config.yaml
hidden_size: 768
num_key_value_heads: 6
head_dim: 128
vocab_size: 16384
hidden_act: "glu"
tie_word_embeddings: true
parallel_block: false
lr_head: 0.00924
schedule: "cos"
train_tokens: 912900000
dataset: "wikipedia_en"
Each number is 500 + 40 x the weight over its row's rms, rounded and kept within 0 to 999. Layers, rows and columns count from 0. Numbers have three digits each. The size before them is the row's rms in percent of the matrix's.

# layer 4 attention key, 768x768, rms 0.0564, rows 507-511, columns 512-639
089:426552531485486437499488535509485575600519479556480492524416514517499504456514511501567580493470473552549587498498509527454496538437453463478463493559515466562548491524527441486532436533494450502441502509463485483474504431530487581454531540495495478537450589443471532525509507504433491500481558434509514480475495514575519471522579481541458422497459514476418555508487515480483464461552
098:549490514578533517421440557411495539502489560452527486481438530524515464602525531598502566466457521550476449483438453536501461524416485472494515510484503505573421459387517500500538468515508587552594471500525507483468500549536513530449491471491515564475512433477490550581564559457455454580438486465542504519532531449531521540529459495392529499410483522481446486451463493487548552486492
084:512564527514471524556486502569562535427429457544483494524540529469522512497494457491496478507494457541521578514511477475527482447496430466499521434505534504456522506460480512465501572542545493456531477485561484481500530481411551443480520522483552555502522388513498482481444528453555509526525538525479558441506504493438508535528536511425513532472539535420494518527422481555444478493511
107:517506511537509487490465517432545491535584514513514524518515490493507549495483528502485442524476490517490515421469555453503508485612484535448484594538460487494481490491563473473520523503493445532495499569471507444445487524470431528524481513479512475523565516536527486580500509524496485556506488486508448450482486480537464514530483488470588534519555454568530534548570486455547535553507
089:512456447512496552507573506527503468528512511498473475513486434475484528523435587590536508561553505466533522482555528504500530489537457520490447444515442478532472435455550484490585481505422521517476489452456480503442493504509492521562479422549529494461447539498486558483483504509503561452482545520524481557522538529550526445457547449490583538495580487528519465489484446570533488507507
# layer 4 attention query, 768x768, rms 0.0553, rows 508-511, columns 512-639
113:487529437525437511520466527450515488524469496475534443496494500561503548451450411450505488423505523544504452566511495587509544410408536460458443482459424569521547454502529491471541524484533621548472489412584486508494520497536485534431527466497394541477484520477504489508525530532587443452458497548473515508468454540497575490529476513528515525522489500516451465436502600477542450468575
104:529532510501543561444480466462507466484508452513437522494460492435539438565528454505493466467537490494457419498491481526521460485536596523501494457522482488476520494410422559523534484510497480455422496483547543503536487481565465499495499518502533517559403487435501527538448441488424506449443484532537594466503512511510451509457473496441552530567505466512513493526503542544497473510553
129:541496475528529492527457531511572515447507492493437636476518579483541547524566511535573498441420521456493491476586473486551512568537584453512546543516509460545519470533524447518520519531576544491513486482517522468477417495553548521533515460465451479531511459548497517602512555526520523447518530489494519445510479523486511455474522475426523476417466480556453438506496532462576501536544
099:530527435568495514510524460497483497450485524501477515504498507529580471550531497483455478465455478550526544522514501517470510452482500472536555543449481486473515505593517508471514522414515499540488382549484475461512468484524527556466420528491439420467511523401549500487598531506517491491510540540452546463522469510505473552525451545475527538479525500552479469459538470535510536551495
# layer 4 attention value, 768x768, rms 0.0613, rows 384-404, columns 512-639
085:532481463506467477459551514503478448546513554602535531586496502422494476537483469496482535423475495506558492459584501513427502517555460438504575510467545432555399501541449512451493530498480460566530527487506479475533474471519457530417443505553572465484450525485482530504529512456501543627541504535501521584498487504545471529516551476433578517424564536506474482458517459547529488514474
087:502531490436544439472513502535537540477534411495528499474562497465477435519565486542542517505492485509441567453556547603488475486505409467481497481529469501492495483458507481497655463492540503510490485476451478489499485448514480452478508514487422508433427461414456459422498450536481496523530548446511504491520500516522454512512483462544520538464485511478512543585594522466529481530474
086:480522497547457516529472434550565596522473488474479494473498477481508437429452511513511505520561475417453483477489580471475439487506493559520546466471472488524532543445542510418495514528513465448499485506498488458486519536511515531530473479460524522522484448492490476465478542510526533448515498587458562453494545527481562523484510565467547459540448521466497473522470530541478517504477
094:471528483496491505498520511490478500462508490473458464533496524459474480477525477539477498486499478546527443478442392545533409541516439451517570501502472508511514494538487519541497549447457434480513465477479585578458481499483525472517488523550425479489540436459426482552428541499474471531502445517525518541473497522519492450547518433490465502435476482482519492518498508441491499464505
084:493578540521595515482585553489521462526578506540564528562483505474449449493545497493412516495518492486531495480511442532572535493435509428505566506527501554476495603502502423449537486521473583432530457523465577485502547483464406480476440540512473526595507514457471478469554460508486591471470517506495535520501493576451536484496492528509567446538529526518391495510508565504449402488467
090:493538434524487580447545465491547502489531470455511551515528462494490455483516468611503486374571543499462466464483470568468455533458521493450493438557511535491581584499472472462544485559417493539496511503526474483527479490477531393509412518462502516516518463508457530485469477486484451492415471459496507469568539540453596470505513518537444526521531459506492499472539582440490520473524
087:524518503492484511489516492524481426460476548512467344494486451602521489520523563518486475522535539504498513510405476428465480521480486498480504518516533511544565487516495517559464524400529480508443499513479454559533493502425455442547490516499508515477529542517517540474516516598473585466512526493556520425466501549512534473581377508459489516505462424515491494425478431533504459483489
080:515509512543481472476414529613537423448457530483487455518550496473478449506465531540477552466604527464492529495385513507545560564545441504473519490534526471529438450353501499490497494487458549487529444522501565507489444515525516446513511476526408437448491458444450472454524554503470478439555494504471458428502496519386468556538554532494509484502514483505449499478474525578490480486478
085:494569514515454535486462460486474554537458469559461532484458480496539514476480500447507568515541490519528460510491489500515454476509457468513567465497503463469494499584523580473477537537526575515561517521566466570546520464501512473453510528472512510534438538506537448506439477467549498598477545497520509551536513508493512508532545515429468465514516528526492485405433521554509505543532
091:553491540416597442536505449532562468430510521496566506487559480534500462543490510478454471506482497517545516493547540544522475539571453530454476444490461489495472440454442530520532508503413460446584435478549471476508486433458518492512546461570558458432518542518509455486485586480543507412546544511448485571492509468464504497486464466424508556568555450477474439489497476459478497508457
080:533539474500484488514537516526421528431425502493505432531538514471496475462463436491482431499463437531495527428510421505457502462515504548461468500545542546428521472443474522466474458450458474480499525478457486477501504507544530462514515398506521460515477509519546500517470480479450503507550531500511556444550458544483535518458424519505453449490499473494540515525528502541571473451430
085:520474545457503470557485501443532498500561501527442530480514512466559473575526488484512450551577496480513569495477539524493508573496540482529575504544482505481528456527506510430485499543506493491519549511518547500496495555487488534468609448509427523481461499508481443460483541451432464498494428511578390405543482485530516494497499509507402488476491470427483493505566465497430511470549
087:547541496433499580441485498517516539555515507483526425521431504522513510440453491464505510452459454541452482549476496554504529475488454473483483511506506497535497529444503483510607483489594486506536490479534630476512518500531540502461442530495489501517510474530522484411431484491452487508508505530474543493506521523452523476571453554511455480484475433460477459584490500532454426480537
091:610488488501533493547624460538488530471564405486505515562427467486520463466477617489470588474470504476467454470571563519544497493546534500508563496543539446586500549498526496454534473516487476523530470505456455466445519484460548502529491443421595589500450517525514532499525534499525542468538584594467463531494531534496509466581460497551552490563561509474434439486465510501495568521500
082:417509514454485471492472552522468488479392522439466498481456565567531508520536478528478497463443521596490561534504439496419549570494462482488488539571488489487527484552460485515550524507555537571606492527508417406489472533543492511492498505517451486494440451475480520500470507525507464523501514399552530451525539520559411426543478486508478482541505580523475514532509452471492464519534
084:549502550460537430508464555431498556495512480560406493501554523515480517489554465453499499544540445515501505535525477514475538421512513492479569536464534557452461445503453497541486541390473478566536448446529565490506487496481537591452434512499486484494471459555479541454491511495515498455464464498486540407537459476488517423375424445496537550486516516550530506555515453475440487418467
084:519484559482546595505492532503526499513457556454476505453444550456525628536468487467493436459496493469480551461481462450501466446513534422476484514489483400478490492424460501413462534536531492550536543482503469507496530433521524437509454471493462565488537560507515504497520479515522525534559501484458515553461527561478416440469454494457562485480470548487467472554479498482556549500420
084:519500505519492445456524469489440558549592417494486500439552434523537505541422505511468485548512390564514406472494597507556445540558495504504521516493458531503497593498516487521544510475477493506622548505430453487504471584510476451511470488473544504476466503469472490544527451515528583467584493486476512482443536535434448526533477437558482539498431440532499478473477526548473495507439
084:498503470488472526397542520512465549484503408448536491423451456569539561459479480497512478427535486414547477502525547468468507505482556471536504531570508508435562597443397536561571471447468471555547528506464448503540487432559472524480527455499433515481565513478429531515523451504527567481489555446492514533488463560520540492533524511499534412490492476514449447522568482462549418519469
085:518453521491486517480488512542487508448438444434434497492503516492466468503429458489549478523462505491521488518518462462467526480515379486520545541508481605491466526493548451402516487584488454523502530515540494528451549481506518420497462464537527443470508461523527519480404458508451492450481434521535536456570493524503514516533517463550561542568477593426561458492459495591499502470447
091:532537524532465486451495469518513509511480503457493532558433537517562499507501520513460478540434495482465433539489540442487515534589530481511533517520517556488486562581580503469580520463485484441500521479516513464534458508486452498445496476490505477472507414551515527548552486473555484481461507512559546487496466510528504479521529448438466533531468524484497517491551517517458545463531
# layer 4 attention output (transposed), 768x768, rms 0.0576, rows 384-404, columns 512-639
081:477547498485498572534560521514403491478516508537516545505437489464411519512494496504437490481466535503538475493529546478524449545543440532552510529452466520509461491522526493467561546450432475543531502477481523473516476514525484543478447459512504426404503517473518436590600582528525490441553514468484504545527479531512497485507503521447487488557545462499466469505462445518551471463459
087:457554472495532593470544450498534490539537471524522521590460485476481537445523427547484497555528498547485530483527580517495548498467526521495477440494602520505489454478514465467525505518538540465455482482438525426499551506545498568575472609433530536528457466482472436498499540522473499481546488517585569449463551530490482474474512521545534482521542507478530423603520495516484484516488
082:480490507501480502505512500495481620532451509485473602532529455547528536497520469501517454397585513458482479541469505407493521558520536562497507472527471455434530477512519577427503484511477438533516452521488458495477483569506545455493500441529464520529506428514475441466469486480511543504474491549474535408510558502544509515506512511593563539462499471510453464515517499517525491531444
092:496503525494517499451515482457499477495514519464507555503489489516543414570487466521441463541521507584493475549442494521571414548512570459506512473464435511499466479559487486562422523538475453548508499496484516542474481504493475508517461502478480488467481488487453530518537536498539539536522501482503489552464475492498563542477515422474453511507405572463480506581520452511551534472492
083:505503473519527490510526429535486552468515471527570605477495518399516541474533538487494512525588533497436494463476564499546507483549502505478494488520516527541437490518536534459527486563526556439459521506524443449456459478511516449516477453520470515523627530464511524473474505520496557523439499467447562517570473519534444484476518545563531464510561468486532501495491503473519559529455
091:515486513548490520469454509485565616448544424479516569484498515557468510525427481630504459461541516475442426471459521553515492462501503526492493486543515524497515486556489490464488606525509532508518559464506446526484567474534457466509504530494531499604487485536499520438471445406495466478414447491542503525501571503490518448519488521555519490485479481489497565510543516421473471509561
087:484508473523518439433532577624537419489510453507516453519472525482541574445502531486525502523505541600511502475508428418510487532471526477509452590509557520495489469495461547543448496487523431476558498450481459459500457524532521555537497486534568495550533481488438512535538556523479454472521472504486546474517527478498494480496478454484444595557484521497523538440489451504465545509538
083:514497466467412481520502540484537503499469454498538513526522508499500511581421500487498527516528498522514516525474474533448467549518537414495450508494493512460468514470463420508424520486535504490537499396555571471470494537499518521498507468500513459475493473528477488443520471469504442453615512481491506434483559471429514547548495562487559505437499474481515493516531524484537510531505
083:521565545543505558459509404509538492491488449435546503553525409477519484561525540457535544510492529473512480535414577506573513507490533510464513492595420434490487459491506528511473563482512535483511462493540518474473468525515538474522511430497468584548494536471555492459526462475512584472488529470462437546544459560492556491478493544477510489496480503528488460507483492452503508572546
092:460536527521587440559528451534464516515494490527529445517542534469498444467466550472497452479536487504528557409484537476564519586524471535530470470536538511510531474485504501510534576534485445476494529429460432502494501453514472464535531476545586454412446533520526512473461562483559473427544505543502475550568538513487500471576565473452530549475615445502477525507542492494469514517498
083:574504492558477514530529537393525496426472468586465503492528508487461509574459492504413458526596496433522501495498424542493535499463563487501466484519509579452487501543574438478441487552473481535484478490500525526546535526459502489511450468484564424461500476534548465532524513541494499509529469533519535474462475530565528416466510513537410480509521578537462532577469471474532444473378
083:436513507500522518538554519406606494461496547435540495462477456541465511497523497480524530538570551505455542452515456509542502460391503478449510438561477471478517454492594499488476525566501518459537549524470490516479480453524535460528543498547477422403498479524484494481483440511467527465524456470476408480514480502485451475518507478501441453512480470454475504448538475489478504484552
082:483488476515471576474445571467538573465521420536463422488460494578479509446486481480490514405548463510421511552482533463464464509505534537501463475506478535464487490534510522498458444512539490533473504522449579498510544485514488514431519520508514517486544502512559570470477480465479462453542516483485444459530502505442459546440560513557498476541514495516489492487414536518521463502488
087:534523510546499480519501467544460499445492429507501523500442472478429495420470513500494509462549468477555471521520500534501501494551407538554548545505517468543460491466431462550575483474491430471526505536496543518521518515450410513532459510439580489506474523478537458481470544586496492498598584448459489520532508541519476500530498583460533567508551485561503537521458438559481509509487
082:529464547522502477523501513440531524529457511457495494473502522486528496469498507517506469484542530454455539443514394428498515506512526496509451423541525467565480411538550485543509518413531562455581567472496478447505503590415490576466505470463501454538479484457539495553522526495447494544512525449530525476500549506444515451558487539547443540512487496569491499484450598480509506530508
085:524495544482509454453543511512506544403458519493530516534430451527472481607515528457485537565457543492491507513513533560487483516431544488445514522485459553528453488520505494441439518538435461472490483532519488503545516489503478499518454487525445507486540439458560502471501472553580535495482521536484548472482579451482549551475509512527497497487482570531502520540549560463531511539530
084:439428527514467474506524458469524541497469529520493414455468502539517488461446454494552461556482488449472472554515505444539498556500443554486529561490453409568461510445533538507519444441555522506546474581484523514486461499540502517521565449458523454553544483448496513448485475523557505476533530458498515605476521600451482511469501549524553506473417512495508418514524483498520530539482
085:520483468519485445520497473535451455520484477441470562493465514512545504561527452490476539523459500462545514439477529529547387465526467528512488544543443487484489446515471519485467501524550547522509506459441410473493527488470516520434526522489495505491474467510489503418532514510544516430515458487544473501493476566430488500512557492590485556514502411469499538459462486486508501526442
083:508455526541555571385513467537449482457490511478503575467488372504499541519467539507476478475515482455536515505494528551518523440473439555566528526549506444435481506468520500534538486434516438530512492500535523508493518546578443484480473578406503479569547550538497499484493465501534510521451497463475497482458547539553479457562543518497504489520499463451551455536485485476517467538486
082:536500507495553498523491432466485519506460529511483611474562543510447434483446536491510464470565461540500454527561471508479478505491486516537465489578484533524491517494510491584428551535608434483538503530433512451570480553479516518463530496525576477575514527557571480515509521472553519491528502476493608521484517517519530496490509513515562519434492509477514498437492518469536495424442
091:527526509557442505456543481580557501436528580462550560486437518515485515513460510539518516537497547522464478516448576530585473537515481484502558471475500528509452549526574466456511589437526487496523554518567528504549414519480485497467484541477511467510451446521536546468506515492537492503482460495500475476490473510454528532572537506529462552525441527546550482503566538515477498536492